Part of a small language model's weights.
Size: 15 layers, 12 heads of 32, MLP 1024 SwiGLU, vocabulary 2382.
Architecture: RMSNorm before each block, rotary positions, no biases in attention or MLP, untied embeddings.
Training: a variant of SOAP for these matrices, 3152 steps.
Each number is 50 + 12 x the weight over its row's rms, rounded and kept within 0 to 99. Layers, rows and columns count from 0. The size before them is the row's rms in percent of the matrix's.

# layer 7 MLP down (transposed), 1024x384, rms 0.0837, rows 1000-1023, columns 96-191
099:42 53 60 71 40 33 50 67 49 36 49 67 52 57 59 67 59 32 44 48 43 53 49 50 51 50 44 61 63 54 32 52 36 51 53 46 63 48 45 67 50 62 63 57 41 59 50 44 62 71 36 65 37 67 53 57 63 66 40 71 60 31 56 60 50 41 67 46 51 71 57 48 56 45 48 60 52 67 56 50 35 53 42 46 58 40 37 42 45 43 48 73 43 65 40 49
106:45 49 65 55 54 55 50 47 36 44 54 33 48 54 47 40 54 37 49 56 76 81 48 44 46 31 26 40 62 58 57 80 54 49 56 22 47 30 47 30 44 69 41 73 39 37 48 42 63 64 47 55 78 52 44 54 40 46 65 46 36 65 52 45 45 33 65 45 59 50 62 41 41 54 53 66 52 58 61 55 62 54 53 49 58 61 47 24 60 59 37 36 48 54 58 64
099:40 23 62 47 76 52 31 44 44 55 35 46 51 31 39 33 59 53 48 53 66 62 57 49 50 48 38 57 63 33 51 35 47 35 51 44 30 60 45 46 57 50 53 47 57 61 59 65 44 35 62 77 45 45 62 42 61 51 32 40 48 37 66 86 62 54 53 19 53 44 70 58 44 55 55 42 66 54 51 40 53 59 46 43 46 60 71 60 45 65 40 24 65 59 54 54
098:73 47 66 43 44 37 44 53 25 37 64 67 58 55 90 33 45 70 22 50 58 46 67 47 59 65 65 49 65 53 57 45 63 69 56 41 33 75 22 30 47 67 48 66 28 47 63 52 47 43 55 64 39 43 37 32 49 48 57 55 42 49 37 47 51 48 60 45 47 49 38 62 42 37 52 53 56 53 44 46 55 35 54 63 62 54 54 38 32 61 57 56 38 35 38 38
102:21 41 51 75 35 32 62 53 52 69 49 47 41 60 63 11 39 19 45 36 55 57 55 74 30 33 55 59 58 39 66 56 42 63 56 48 49 41 57 45 37 61 59 66 42 71 63 58 62 64 64 47 14 45 57 36 72 84 84 49 46 65 72 62 61 43 57 29 36 46 43 54 45 60 47 63 47 29 47 23 52 34 43 65 45 50 56 32 40 56 56 54 41 47 28 48
103:52 61 59 36 43 41 69 53 75 40 72 56 47 73 53 53 47 20 53 40 76 52 69 48 69 55 26 65 63 40 58 32 29 63 21 48 65 59 65 63 42 76 54 42 34 49 50 66 42 61 52 56 56 13 37 47 64 53 22 46 39 55 27 56 64 48 50 61 54 72 55 46 40 49 46 61 17 37 60 39 55 48 46 41 28 47 49 45 67 43 58 50 72 53 54 66
098:36 40 56 56 52 63 58 34 65 48 39 52 32 33 58 64 67 45 39 30 60 46 43 43 30 55 54 33 27 39 29 38 61 32 43 63 35 51 38 53 47 56 56 58 46 38 38 54 68 51 69 57 61 42 47 36 60 39 46 51 52 29 48 47 54 52 51 51 46 46 63 48 53 59 25 47 57 66 30 48 58 62 62 57 73 73 51 37 70 58 56 61 48 30 32 47
103:51 48 49 65 44 61 42 57 42 53 57 84 64 64 52 43 82 71 60 52 44 50 62 45 39 53 64 71 48 51 41 60 54 55 57 49 46 46 53 67 61 61 79 43 28 48 56 56 65 46 37 49 61 19 40 70 63 75 37 55 50 59 63 66 61 45 38 44 47 37 47 35 49 35 48 39 59 49 77 28 31 37 44 35 57 60 50 39 61 41 26 44 41 55 57 64
109:49 51 66 67 30 57 40 53 62 56 53 68 63 46 58 65 46 38 47 56 57 53 41 24 62 52 60 65 76 46 60 64 56 53 44 50 54 54 55 46 46 33 38 41 58 49 42 69 35 56 61 40 45 48 65 47 17 19 50 58 49 46 36 56 64 46 50 36 35 58 68 77 27 53 50 51 50 46 50 71 62 49 49 55 60 42 53 35 52 59 48 65 38 71 50 19
099:58 52 63 54 66 35 56 43 34 45 52 66 60 51 56 46 53 58 55 92 54 49 30 59 39 85 57 36 57 54 72 68 40 57 47 56 43 46 23 61 40 52 60 33 32 61 52 55 30 54 40 54 57 68 55 54 72 41 42 39 51 56 83 46 41 33 53 58 63 55 32 26 52 37 63 75 27 61 52 29 48 42 63 54 35 28 47 55 51 58 58 17 44 56 56 62
103:37 52 46 61 50 52 51 71 67 56 57 24 36 36 37 70 45 44 59 51 48 64 50 35 35 61 48 56 31 52 59 52 49 29 56 54 59 43 52 39 47 55 48 58 55 61 46 45 52 47 45 45 42 36 72 52 75 57 66 53 67 23 46 40 54 47 48 26 40 37 60 45 60 42 46 39 67 47 73 44 40 57 44 68 49 22 72 45 58 58 48 27 59 47 63 43
101:57 41 56 59 39 44 49 54 38 44 76 72 52 48 53 60 60 65 37 48 53 54 59 37 34 30 55 41 53 46 33 40 44 39 45 47 55 40 41 86 63 44 43 53 37 54 54 51 48 40 49 28 56 41 46 39 62 49 79 58 41 26 53 47 41 63 77 50 40 54 55 33 48 53 25 48 63 60 47 36 44 56 42 54 68 48 61 76 54 43 40 77 61 54 43 54
104:50 40 32 39 43 51 49 56 50 50 39 78 48 56 46 68 59 60 72 41 65 57 60 27 47 64 36 44 35 47 54 44 38 56 75 60 39 42 52 39 36 46 41 47 67 24 39 67 23 64 39 46 36 62 54 60 52 66 46 46 73 50 36 58 43 56 51 31 46 66 45 60 69 35 63 48 46 41 49 63 27 46 59 42 39 59 35 56 66 69 62 48 53 68 56 60
089:52 50 35 48 59 54 45 57 64 36 64 53 45 35 57 32 56 37 52 39 55 62 45 44 43 59 49 49 58 57 53 54 47 54 42 35 32 57 41 47 55 56 50 45 48 52 56 47 46 44 48 37 55 59 64 68 43 28 44 45 52 20 36 54 42 51 41 56 71 60 48 54 52 47 26 68 41 49 39 59 45 66 42 51 34 44 60 47 64 41 42 00 64 42 45 49
098:58 60 56 33 50 52 58 36 55 64 16 46 52 40 37 61 44 43 56 52 49 65 43 51 49 39 54 75 48 63 44 51 39 45 59 54 55 57 49 40 51 45 58 53 48 65 59 51 42 60 63 64 63 72 32 45 35 61 65 71 57 50 63 34 41 21 38 65 36 63 43 36 31 45 68 56 37 50 25 69 59 33 52 48 73 56 45 50 54 59 48 76 36 66 52 60
103:28 59 50 25 50 64 73 50 51 49 63 46 50 44 47 46 66 24 52 34 41 53 51 57 49 40 51 47 41 38 42 43 50 49 52 60 56 49 32 47 56 56 64 33 51 47 65 70 41 57 48 50 56 59 68 57 47 52 46 61 52 61 49 56 44 59 58 50 56 41 40 47 33 69 52 54 54 44 49 35 52 42 42 22 43 48 42 62 30 37 48 53 54 54 82 58
098:53 48 43 43 49 41 52 42 63 58 63 53 39 50 44 46 50 41 53 44 35 45 53 55 21 53 55 42 54 56 52 64 33 59 45 30 70 35 54 53 53 29 44 39 53 56 43 59 66 42 45 29 49 45 48 44 80 25 65 46 48 44 65 51 43 41 53 55 60 43 43 32 39 64 53 52 45 53 52 47 31 43 38 60 61 38 54 37 38 34 45 33 72 65 38 66
101:37 53 41 45 54 56 53 32 57 56 56 43 40 61 32 22 75 53 63 46 50 57 63 52 67 50 47 50 47 53 65 39 55 53 58 43 56 49 50 51 56 61 42 38 51 19 68 44 62 43 55 65 54 48 56 67 49 39 05 42 46 47 59 36 63 37 50 54 37 64 42 50 61 22 58 54 33 24 49 44 42 50 57 24 78 51 35 36 63 76 59 33 42 41 55 48
095:49 67 44 34 49 61 53 41 49 67 56 56 38 70 41 48 36 63 46 44 14 54 44 54 62 47 68 52 62 47 50 43 40 66 45 60 29 57 41 22 62 20 69 47 43 55 33 43 52 58 66 42 48 64 67 77 46 30 25 45 40 41 57 32 83 27 27 56 58 23 53 31 40 56 45 57 47 69 55 46 56 84 51 34 54 43 47 47 56 55 42 42 58 42 34 32
100:52 24 40 48 54 52 32 46 56 58 47 34 39 26 60 51 49 45 25 41 51 49 44 51 35 52 52 43 43 51 55 38 39 60 45 62 73 39 55 71 75 42 43 46 63 39 49 36 28 54 35 42 61 49 36 00 63 53 50 34 45 37 62 50 51 52 25 38 57 51 58 57 42 59 60 56 11 63 48 46 51 56 59 71 33 41 44 38 46 55 46 67 36 48 41 41
102:70 24 71 46 46 53 39 39 36 47 45 55 56 64 47 54 56 47 40 58 49 40 55 48 72 56 45 57 28 62 46 48 50 33 61 50 62 19 58 61 36 55 61 50 52 58 48 38 46 48 39 65 34 34 44 20 60 52 52 44 68 41 82 47 48 55 57 32 58 37 53 55 40 43 86 73 51 33 59 60 48 47 39 47 48 60 52 38 46 53 45 74 42 42 51 63
101:72 59 61 57 56 31 49 41 47 46 59 57 57 52 64 55 40 68 52 65 44 38 42 75 41 54 59 56 41 43 55 54 39 61 43 47 64 71 41 47 27 45 44 41 53 28 39 58 50 70 50 44 38 49 71 50 37 67 63 61 53 55 47 50 57 40 63 51 39 71 33 61 49 56 44 53 68 28 64 45 41 34 42 64 63 47 58 78 25 53 36 22 62 60 45 65
100:51 38 47 54 50 51 32 48 49 60 38 63 30 65 39 39 32 43 49 51 42 45 55 44 40 34 77 47 29 46 44 30 84 56 46 51 41 72 55 30 26 50 58 61 49 35 45 67 70 45 62 37 66 56 52 42 59 56 40 51 74 38 35 50 54 58 35 51 41 37 45 40 28 57 35 73 60 61 42 29 48 36 35 41 23 28 42 61 34 46 39 62 50 45 45 40
098:55 43 36 57 50 48 39 56 34 73 57 36 40 62 42 23 46 39 52 58 58 30 43 27 54 44 63 36 34 29 37 60 52 55 46 44 47 57 68 53 48 67 59 39 48 46 70 35 43 48 40 48 42 44 25 28 44 81 65 50 59 36 72 53 40 50 47 47 28 49 54 61 38 41 46 64 46 56 27 31 62 35 77 47 50 65 58 43 48 18 53 64 51 46 46 46
# layer 7 MLP gate, 1024x384, rms 0.0942, rows 1001-1023, columns 96-191
106:49 64 48 61 48 52 17 59 32 54 60 48 47 55 55 70 56 37 54 45 51 62 44 57 50 66 54 45 73 48 61 35 57 73 60 61 67 49 22 75 49 55 46 63 67 39 49 49 30 62 52 46 49 32 65 79 51 47 18 50 26 44 48 63 53 44 33 58 56 61 58 35 49 61 56 65 48 54 53 40 51 38 40 55 44 64 61 57 27 35 38 56 57 40 50 64
102:62 49 65 57 38 49 59 35 77 55 53 55 59 60 27 46 61 59 34 39 36 38 41 47 52 41 51 67 63 55 76 54 41 45 38 69 44 47 61 46 49 39 44 33 56 42 53 53 22 55 54 38 49 70 73 45 51 55 58 46 43 29 46 47 27 47 55 43 43 67 50 53 33 49 55 30 58 74 66 32 61 29 50 45 69 62 35 70 38 54 51 64 79 53 67 62
103:50 39 49 52 52 62 38 71 60 22 52 60 41 45 55 52 33 44 53 35 47 56 51 42 50 34 68 53 16 55 49 43 45 38 59 38 52 39 37 40 52 37 61 30 32 42 42 58 54 53 52 56 48 32 53 38 49 50 16 30 37 47 50 57 50 46 55 34 44 65 40 50 45 57 51 47 41 48 55 55 57 56 54 50 27 45 33 60 48 34 44 62 46 75 32 18
098:32 45 57 72 51 50 49 77 58 67 38 47 51 45 54 42 55 38 72 51 45 41 52 56 73 35 34 28 46 65 53 45 39 59 61 42 50 37 53 62 58 38 44 46 67 63 42 28 64 36 35 44 35 63 53 48 45 77 60 66 65 18 63 66 56 42 30 43 43 58 55 53 72 67 49 65 51 56 42 42 20 46 61 54 52 54 41 56 53 55 40 79 45 52 77 47
101:57 33 51 46 32 80 48 41 66 54 35 62 62 64 67 64 40 56 49 46 52 79 48 46 46 47 59 54 46 62 33 60 65 61 55 62 59 60 49 56 55 53 73 64 73 48 24 50 44 34 51 50 44 29 61 35 59 34 38 47 48 50 56 68 66 39 69 48 56 54 60 41 39 45 38 42 43 61 56 59 50 57 50 56 63 68 35 37 37 57 48 47 59 50 67 32
097:47 39 39 53 44 49 31 58 66 37 43 34 53 54 49 45 51 54 41 28 38 71 49 55 71 36 60 42 60 41 66 55 47 53 42 72 65 54 76 48 58 31 42 44 39 43 47 50 60 40 45 70 52 49 80 44 44 42 65 50 29 44 60 58 38 61 53 34 39 40 42 46 35 46 52 50 54 50 39 57 58 60 36 46 58 45 66 51 49 37 54 36 52 28 37 69
099:49 58 45 50 53 58 58 53 44 35 53 41 53 28 42 70 49 63 28 56 59 69 46 51 60 69 47 50 61 54 59 52 63 53 54 57 54 35 42 57 57 52 53 29 59 51 47 56 56 54 47 61 65 61 63 53 57 49 42 10 44 57 42 71 28 62 24 54 55 53 67 81 49 51 42 64 60 50 51 52 64 45 65 80 67 50 71 43 31 37 39 42 57 50 58 61
108:71 55 70 60 86 56 52 43 55 56 53 43 77 55 53 58 45 31 55 56 55 58 65 46 58 49 56 54 39 52 54 44 37 36 39 31 53 51 62 53 57 55 45 50 34 46 57 57 59 26 53 58 49 44 48 48 41 66 55 64 53 51 42 48 47 31 59 40 37 50 32 59 22 40 59 54 38 68 50 58 57 63 56 38 84 39 44 48 70 52 46 49 45 57 52 57
104:51 65 20 47 40 36 60 81 70 52 61 37 48 44 64 50 53 38 31 43 70 67 71 32 66 41 35 64 59 51 49 26 61 58 48 30 50 54 63 58 49 54 48 53 58 46 61 43 51 58 43 58 57 52 57 53 42 58 75 58 37 36 64 42 55 49 22 35 56 42 37 33 54 49 62 51 55 47 50 65 50 57 51 57 47 77 37 59 42 50 67 44 59 46 50 44
100:38 45 54 50 43 49 52 25 33 62 56 41 67 74 28 48 57 37 54 53 70 27 51 40 51 57 53 36 52 59 74 48 54 50 38 54 51 40 71 43 33 78 54 48 41 50 40 49 43 62 53 55 67 54 47 60 48 38 47 42 38 48 86 37 41 33 72 44 58 45 41 76 54 36 64 63 66 40 45 33 40 40 43 44 36 65 44 54 38 48 47 39 64 39 64 67
101:54 55 51 45 48 34 33 51 59 44 46 58 46 56 50 75 43 72 40 38 42 53 38 53 64 35 27 53 45 40 38 70 48 48 46 58 50 46 51 38 72 43 68 75 44 42 36 63 40 66 53 53 56 50 67 35 57 64 44 69 56 56 47 49 54 46 24 40 44 64 44 57 34 61 55 37 68 56 32 30 67 54 51 33 69 52 40 50 67 43 42 55 59 28 32 62
103:30 67 45 43 66 50 67 60 46 41 53 42 49 47 51 52 29 49 25 64 44 52 34 53 64 49 85 51 54 39 39 31 58 65 56 18 45 22 65 61 45 77 50 46 62 42 34 50 51 49 56 36 57 36 75 53 52 56 42 61 71 53 52 64 54 42 67 43 18 36 31 51 49 51 37 51 44 53 30 44 45 57 50 43 51 53 70 54 48 42 48 64 52 55 39 55
090:57 46 43 51 43 32 67 63 54 60 66 44 61 68 57 67 37 42 49 46 37 51 22 37 42 60 48 59 44 68 53 57 67 41 43 66 50 37 48 53 63 45 48 46 41 69 43 51 50 54 64 41 51 51 39 81 55 46 45 50 46 68 63 49 39 42 32 28 47 54 47 47 55 64 42 53 48 47 64 55 46 77 63 45 52 44 41 70 53 61 67 73 49 36 54 41
097:59 74 48 36 54 30 50 35 45 39 55 47 39 62 43 81 60 38 49 63 69 55 55 64 41 64 44 41 27 31 53 65 57 76 50 46 48 55 36 71 42 52 48 64 47 47 57 61 46 66 41 67 44 34 72 43 42 39 57 43 56 24 59 54 48 56 62 37 48 54 49 55 27 40 46 50 43 49 48 41 34 44 51 42 50 35 63 42 41 37 46 47 32 41 56 60
101:48 44 43 55 69 57 47 49 50 31 47 71 57 39 42 46 57 60 63 28 62 60 56 49 48 50 50 50 69 49 39 72 47 50 33 44 46 46 63 58 50 44 59 57 54 51 58 55 44 50 40 44 42 51 48 42 42 23 60 71 34 50 49 52 50 42 51 71 54 51 56 51 62 48 37 51 47 46 27 46 81 82 65 48 53 34 51 83 44 68 39 43 55 83 48 45
100:41 42 57 29 54 41 48 44 67 23 41 56 64 50 61 48 56 49 25 45 42 55 54 41 55 54 31 50 37 54 63 55 66 57 38 59 41 59 35 47 35 41 74 32 54 58 44 39 58 53 44 51 46 54 56 22 50 55 46 30 61 56 52 34 31 24 73 40 35 39 53 60 73 26 71 39 49 63 41 55 33 26 48 46 52 56 56 67 63 83 61 49 62 51 64 40
100:38 44 61 56 59 24 61 57 55 50 44 62 38 55 28 51 48 59 61 50 56 36 60 55 40 69 59 64 67 65 48 60 39 49 23 47 42 75 55 50 45 53 55 39 75 52 68 63 39 54 70 46 61 49 65 49 32 54 44 54 64 57 62 55 62 44 69 47 56 40 41 45 44 64 52 56 52 28 74 59 58 24 65 47 45 46 39 42 49 45 54 40 41 49 22 50
096:49 72 42 34 35 45 50 44 56 31 52 42 46 64 37 52 59 29 49 47 65 55 51 38 26 44 36 27 23 47 47 64 63 48 63 48 22 61 49 60 48 38 49 51 54 57 22 40 63 52 38 60 44 51 76 40 56 77 72 45 59 66 47 56 43 54 83 54 60 45 40 59 45 41 68 29 48 43 60 65 40 58 53 53 53 43 50 20 33 82 55 24 69 57 47 50
100:34 64 60 59 59 28 55 54 49 65 51 56 49 63 35 55 44 33 45 64 29 59 24 25 66 26 51 45 31 39 30 24 34 35 56 32 52 54 46 38 47 55 35 57 51 49 62 50 73 38 39 58 43 44 60 59 54 48 42 59 68 55 43 67 58 42 56 57 55 53 31 54 45 43 43 50 54 51 48 55 40 44 52 56 55 45 21 48 47 59 49 45 63 59 53 51
098:48 60 61 43 53 70 49 55 38 57 40 51 49 67 59 47 84 36 58 40 56 47 44 57 59 45 34 74 46 66 36 44 64 42 53 42 46 56 65 76 61 64 45 50 66 46 34 43 48 59 65 57 56 59 47 27 47 54 62 42 40 42 58 36 72 41 51 33 61 52 29 58 51 45 62 35 50 43 74 50 61 42 45 32 42 34 58 56 33 37 49 50 47 43 54 75
103:67 53 49 55 57 55 45 33 69 45 38 54 50 33 65 42 40 76 70 43 37 52 71 43 53 51 49 44 54 26 49 48 40 58 39 35 58 53 35 40 37 53 39 25 38 60 42 69 55 28 51 52 32 53 39 50 37 61 62 47 53 53 71 63 51 62 57 55 62 26 39 51 60 50 46 46 46 32 43 56 44 46 42 61 36 39 56 57 53 42 43 27 64 61 71 69
095:54 31 40 55 65 70 47 55 84 61 52 54 43 55 72 32 63 45 62 43 46 62 48 36 59 52 46 43 30 79 27 55 50 41 59 52 42 42 46 40 66 56 45 46 33 43 33 53 34 48 56 58 46 38 54 41 38 46 54 73 62 73 45 40 43 30 56 44 47 34 47 55 58 49 59 36 47 54 58 47 27 26 64 38 48 44 43 72 71 56 50 61 51 53 34 51
093:58 38 29 45 77 67 53 61 79 30 71 56 62 53 55 47 41 46 35 57 39 60 44 66 48 63 45 45 38 70 58 55 51 52 55 36 69 55 71 65 55 48 36 35 69 53 54 34 25 63 47 60 64 55 60 52 54 42 58 55 47 49 65 47 56 52 39 52 34 61 48 47 38 34 49 64 69 45 60 41 44 48 49 49 40 33 70 48 55 51 51 53 57 54 60 53
# layer 7 MLP up, 1024x384, rms 0.0936, rows 1001-1023, columns 96-191
100:44 62 62 66 45 61 50 46 42 53 46 52 46 72 52 64 58 36 61 31 31 53 57 52 30 41 44 58 64 47 56 51 62 64 58 23 18 36 54 32 24 65 22 52 55 48 29 29 40 27 41 59 43 60 57 50 34 30 67 67 55 37 34 64 49 46 29 44 31 35 47 64 57 24 46 52 35 70 41 49 54 61 47 45 53 68 61 56 52 38 72 71 53 24 62 49
095:46 73 42 57 48 57 48 50 73 65 62 43 56 43 36 33 43 29 34 64 44 61 44 52 51 71 40 74 56 54 56 44 53 42 46 52 44 25 62 60 30 38 42 58 59 48 28 53 54 40 35 45 58 69 32 49 49 43 44 56 45 50 63 66 81 67 40 61 42 60 52 50 60 58 48 32 71 56 48 32 49 38 26 49 61 37 72 56 56 72 57 38 44 39 50 71
095:36 40 60 49 82 46 44 35 48 36 52 27 61 56 56 47 40 55 47 55 25 53 42 46 47 58 62 59 40 44 59 52 50 54 48 41 35 25 56 40 49 43 12 54 40 69 53 74 63 49 47 55 60 41 53 45 59 53 33 58 52 31 60 56 42 38 50 63 54 49 53 51 58 43 40 37 39 49 32 41 55 38 53 59 48 54 48 73 47 50 79 34 47 69 61 57
096:47 52 55 56 42 72 40 65 56 54 63 41 34 61 55 15 55 47 67 62 48 49 35 30 66 50 56 29 51 43 55 50 46 57 49 32 47 40 60 55 41 29 31 40 53 51 54 47 52 28 37 50 46 50 67 40 57 54 52 51 71 46 68 59 66 45 50 64 34 48 56 66 41 63 55 52 24 74 52 33 38 60 34 43 66 48 46 43 70 52 41 46 67 35 40 47
102:41 70 44 51 36 37 56 47 48 45 61 65 48 58 61 51 46 52 82 33 43 46 66 60 54 77 48 43 36 59 38 55 49 49 45 64 62 34 40 55 29 34 45 47 64 66 47 74 55 56 60 43 46 48 48 57 50 32 62 62 67 47 56 46 65 58 65 34 36 38 67 61 49 39 34 39 56 51 42 29 53 48 35 47 52 59 58 34 50 46 59 53 62 45 36 76
097:32 41 69 31 51 52 25 45 44 59 51 56 21 38 55 52 52 48 32 31 54 59 51 52 55 40 48 60 62 57 57 51 47 55 43 52 46 37 49 46 48 46 62 23 45 48 45 74 67 51 58 59 51 52 52 41 29 30 48 22 52 27 38 64 38 41 24 43 55 50 54 49 61 72 35 34 56 52 43 63 40 64 37 53 57 50 19 57 66 66 55 60 50 27 41 47
099:56 65 29 37 37 35 47 46 63 66 52 51 55 52 62 44 66 53 51 76 70 52 52 25 39 37 72 36 48 42 50 42 43 29 57 37 40 65 53 69 62 62 45 34 34 41 58 66 57 38 39 30 65 63 73 43 49 60 50 44 48 36 72 43 70 59 46 47 62 65 59 37 35 56 58 60 54 40 43 38 51 56 54 51 08 64 69 64 59 44 54 62 47 56 61 34
107:48 60 67 51 43 60 53 31 63 50 32 58 34 49 58 64 53 64 59 65 59 60 70 40 42 55 44 63 70 57 56 49 50 47 36 61 26 49 33 74 55 67 61 59 49 28 64 51 53 49 72 44 47 29 48 61 46 61 29 29 50 29 53 48 47 35 22 55 15 86 38 46 58 25 46 49 47 69 48 73 44 55 38 44 76 54 46 46 70 48 48 70 81 64 47 27
099:74 64 70 62 82 55 68 36 50 51 75 64 55 57 51 60 33 39 70 55 40 57 66 67 65 59 67 41 45 37 72 48 35 40 65 62 48 28 64 43 31 32 56 65 38 31 46 19 34 49 39 46 62 80 43 68 73 72 56 46 63 38 56 46 49 55 49 66 60 67 41 46 43 46 35 87 36 39 47 46 69 48 38 60 50 44 56 52 48 64 59 29 75 59 66 57
101:43 88 49 43 52 62 66 50 63 54 53 64 49 54 44 45 51 39 60 47 55 50 43 44 54 59 44 86 43 53 36 64 59 57 38 41 44 56 50 50 55 25 39 61 53 43 48 54 27 41 49 38 48 52 30 35 45 52 56 43 48 50 45 42 39 64 59 48 42 44 43 58 57 48 26 48 53 49 63 53 59 28 48 70 62 37 29 58 63 57 48 50 53 76 18 36
100:61 59 50 40 56 34 55 34 39 42 49 84 50 41 72 65 53 47 45 27 76 52 39 45 53 53 49 62 53 50 68 19 40 35 42 50 42 29 69 41 60 41 42 57 55 55 56 48 68 31 63 69 50 58 50 40 63 68 49 56 21 57 48 83 55 61 56 34 44 53 58 32 41 57 44 59 55 46 58 57 42 68 46 36 29 62 60 48 45 73 45 40 75 47 66 46
104:52 23 47 21 50 58 58 53 35 36 49 62 52 50 47 32 51 47 38 48 57 51 40 53 39 46 65 55 72 42 76 34 55 48 54 54 49 58 38 70 53 64 51 60 52 57 50 39 43 78 47 63 80 52 48 75 49 51 59 55 52 55 37 55 50 61 30 56 61 55 38 67 46 15 30 49 60 56 47 62 49 60 42 56 52 60 56 54 73 45 55 48 46 49 54 54
119:44 49 41 46 59 54 42 49 53 46 57 56 47 27 44 33 57 46 45 47 48 38 53 64 53 48 51 40 59 54 50 60 44 59 63 19 43 63 57 52 35 62 36 47 52 27 59 51 40 41 53 41 67 64 71 25 52 53 52 44 51 27 57 54 53 56 48 68 77 60 49 55 39 32 46 58 56 51 47 50 47 41 42 53 55 40 61 39 48 43 47 38 70 59 43 43
095:36 44 36 50 50 44 65 58 76 55 53 44 57 46 36 52 60 48 48 51 60 37 42 62 54 15 70 55 61 51 32 58 57 67 38 41 77 57 51 49 34 63 55 44 45 63 51 42 56 64 52 49 59 39 42 44 59 24 72 55 43 50 71 49 67 52 64 37 65 20 25 66 39 46 51 48 47 62 45 57 65 58 48 51 37 67 45 63 28 45 40 54 61 46 38 55
100:56 42 46 55 59 52 55 59 48 44 50 58 56 39 41 59 70 61 60 49 58 64 61 48 59 46 44 52 58 40 36 56 51 43 49 65 44 52 54 44 56 43 53 36 41 37 74 45 47 56 41 65 49 71 40 43 38 47 73 53 44 42 46 50 44 61 52 56 47 48 37 17 45 52 76 53 46 42 29 47 63 47 45 33 42 42 67 58 25 30 42 38 45 42 55 69
101:52 73 50 51 52 58 48 69 71 46 59 42 62 49 31 51 48 66 50 50 46 49 35 45 57 50 64 44 49 52 38 64 45 68 46 53 31 54 41 30 42 48 52 41 55 48 40 61 64 46 41 63 71 55 36 69 34 32 35 39 54 58 51 49 58 56 58 51 58 63 53 34 31 59 40 53 53 47 44 37 36 50 34 66 51 78 35 24 46 42 46 49 59 61 49 53
095:44 55 62 49 39 52 44 47 42 43 42 27 56 55 46 47 31 36 24 38 51 60 58 51 25 48 61 52 47 45 30 29 74 39 56 38 39 54 43 46 43 47 36 74 34 35 65 38 45 61 63 59 66 55 40 46 38 57 38 25 42 65 54 62 61 63 47 58 37 34 50 56 63 64 46 56 40 42 77 32 50 47 56 47 45 61 49 37 42 49 51 30 45 60 74 54
101:44 37 40 72 54 68 41 47 78 77 46 72 43 65 45 50 32 48 47 68 27 38 56 64 36 64 48 49 50 49 53 69 48 56 34 43 41 37 48 23 57 64 59 55 46 30 56 76 42 45 67 42 60 52 54 48 37 35 39 47 67 29 43 37 59 63 28 57 58 48 88 62 52 59 38 57 76 57 49 39 59 63 64 71 49 56 32 47 49 24 77 72 33 43 45 48
098:53 40 52 50 34 66 30 39 49 50 29 52 54 48 47 57 50 49 47 48 34 29 55 52 19 55 40 62 62 42 34 49 20 37 47 54 47 48 60 64 53 61 37 54 58 43 24 54 43 71 25 37 31 55 40 41 57 61 62 31 53 47 56 50 43 63 52 54 65 45 46 50 40 14 46 43 28 55 49 46 54 41 45 61 60 38 56 39 34 54 52 61 35 50 28 30
097:54 44 51 46 24 37 36 49 42 54 48 71 69 60 52 40 58 29 59 64 66 51 61 56 35 36 62 64 42 50 48 38 30 51 59 40 62 26 42 38 48 41 56 35 62 62 63 36 51 44 56 66 73 28 53 59 52 32 34 42 49 62 55 39 41 41 78 45 28 45 52 55 45 41 39 62 44 44 56 45 49 45 27 53 55 49 82 45 46 65 37 57 57 68 52 72
096:65 57 45 54 71 43 75 56 38 45 76 43 71 39 63 41 73 36 45 42 55 56 28 39 67 45 65 65 53 42 48 38 34 57 78 48 33 45 44 58 48 30 57 35 44 57 88 64 56 58 37 36 40 52 54 58 72 41 46 40 64 30 54 27 70 42 29 46 47 60 51 55 57 41 63 67 52 65 52 31 38 52 72 49 68 49 52 54 42 76 70 45 42 61 57 15
094:65 50 40 53 62 47 60 33 57 44 64 40 48 68 40 66 53 55 37 45 73 61 43 61 61 41 57 61 50 72 46 33 58 50 44 40 61 42 60 16 33 44 61 48 58 51 37 64 65 44 50 44 64 50 51 50 67 42 49 45 41 35 53 26 40 68 43 28 38 39 51 56 49 55 43 41 45 54 63 48 63 43 56 49 51 61 35 33 28 53 34 45 56 42 49 60
092:60 46 37 39 59 63 50 44 47 56 66 45 60 50 51 46 21 59 43 54 26 46 45 56 49 59 51 41 53 56 52 49 48 63 50 32 72 54 69 56 46 52 39 56 63 60 49 35 35 51 38 66 60 46 58 44 57 61 34 46 39 43 61 35 58 61 41 71 43 72 42 37 41 41 52 59 62 53 64 37 41 35 67 58 66 55 42 53 54 59 53 48 31 46 71 47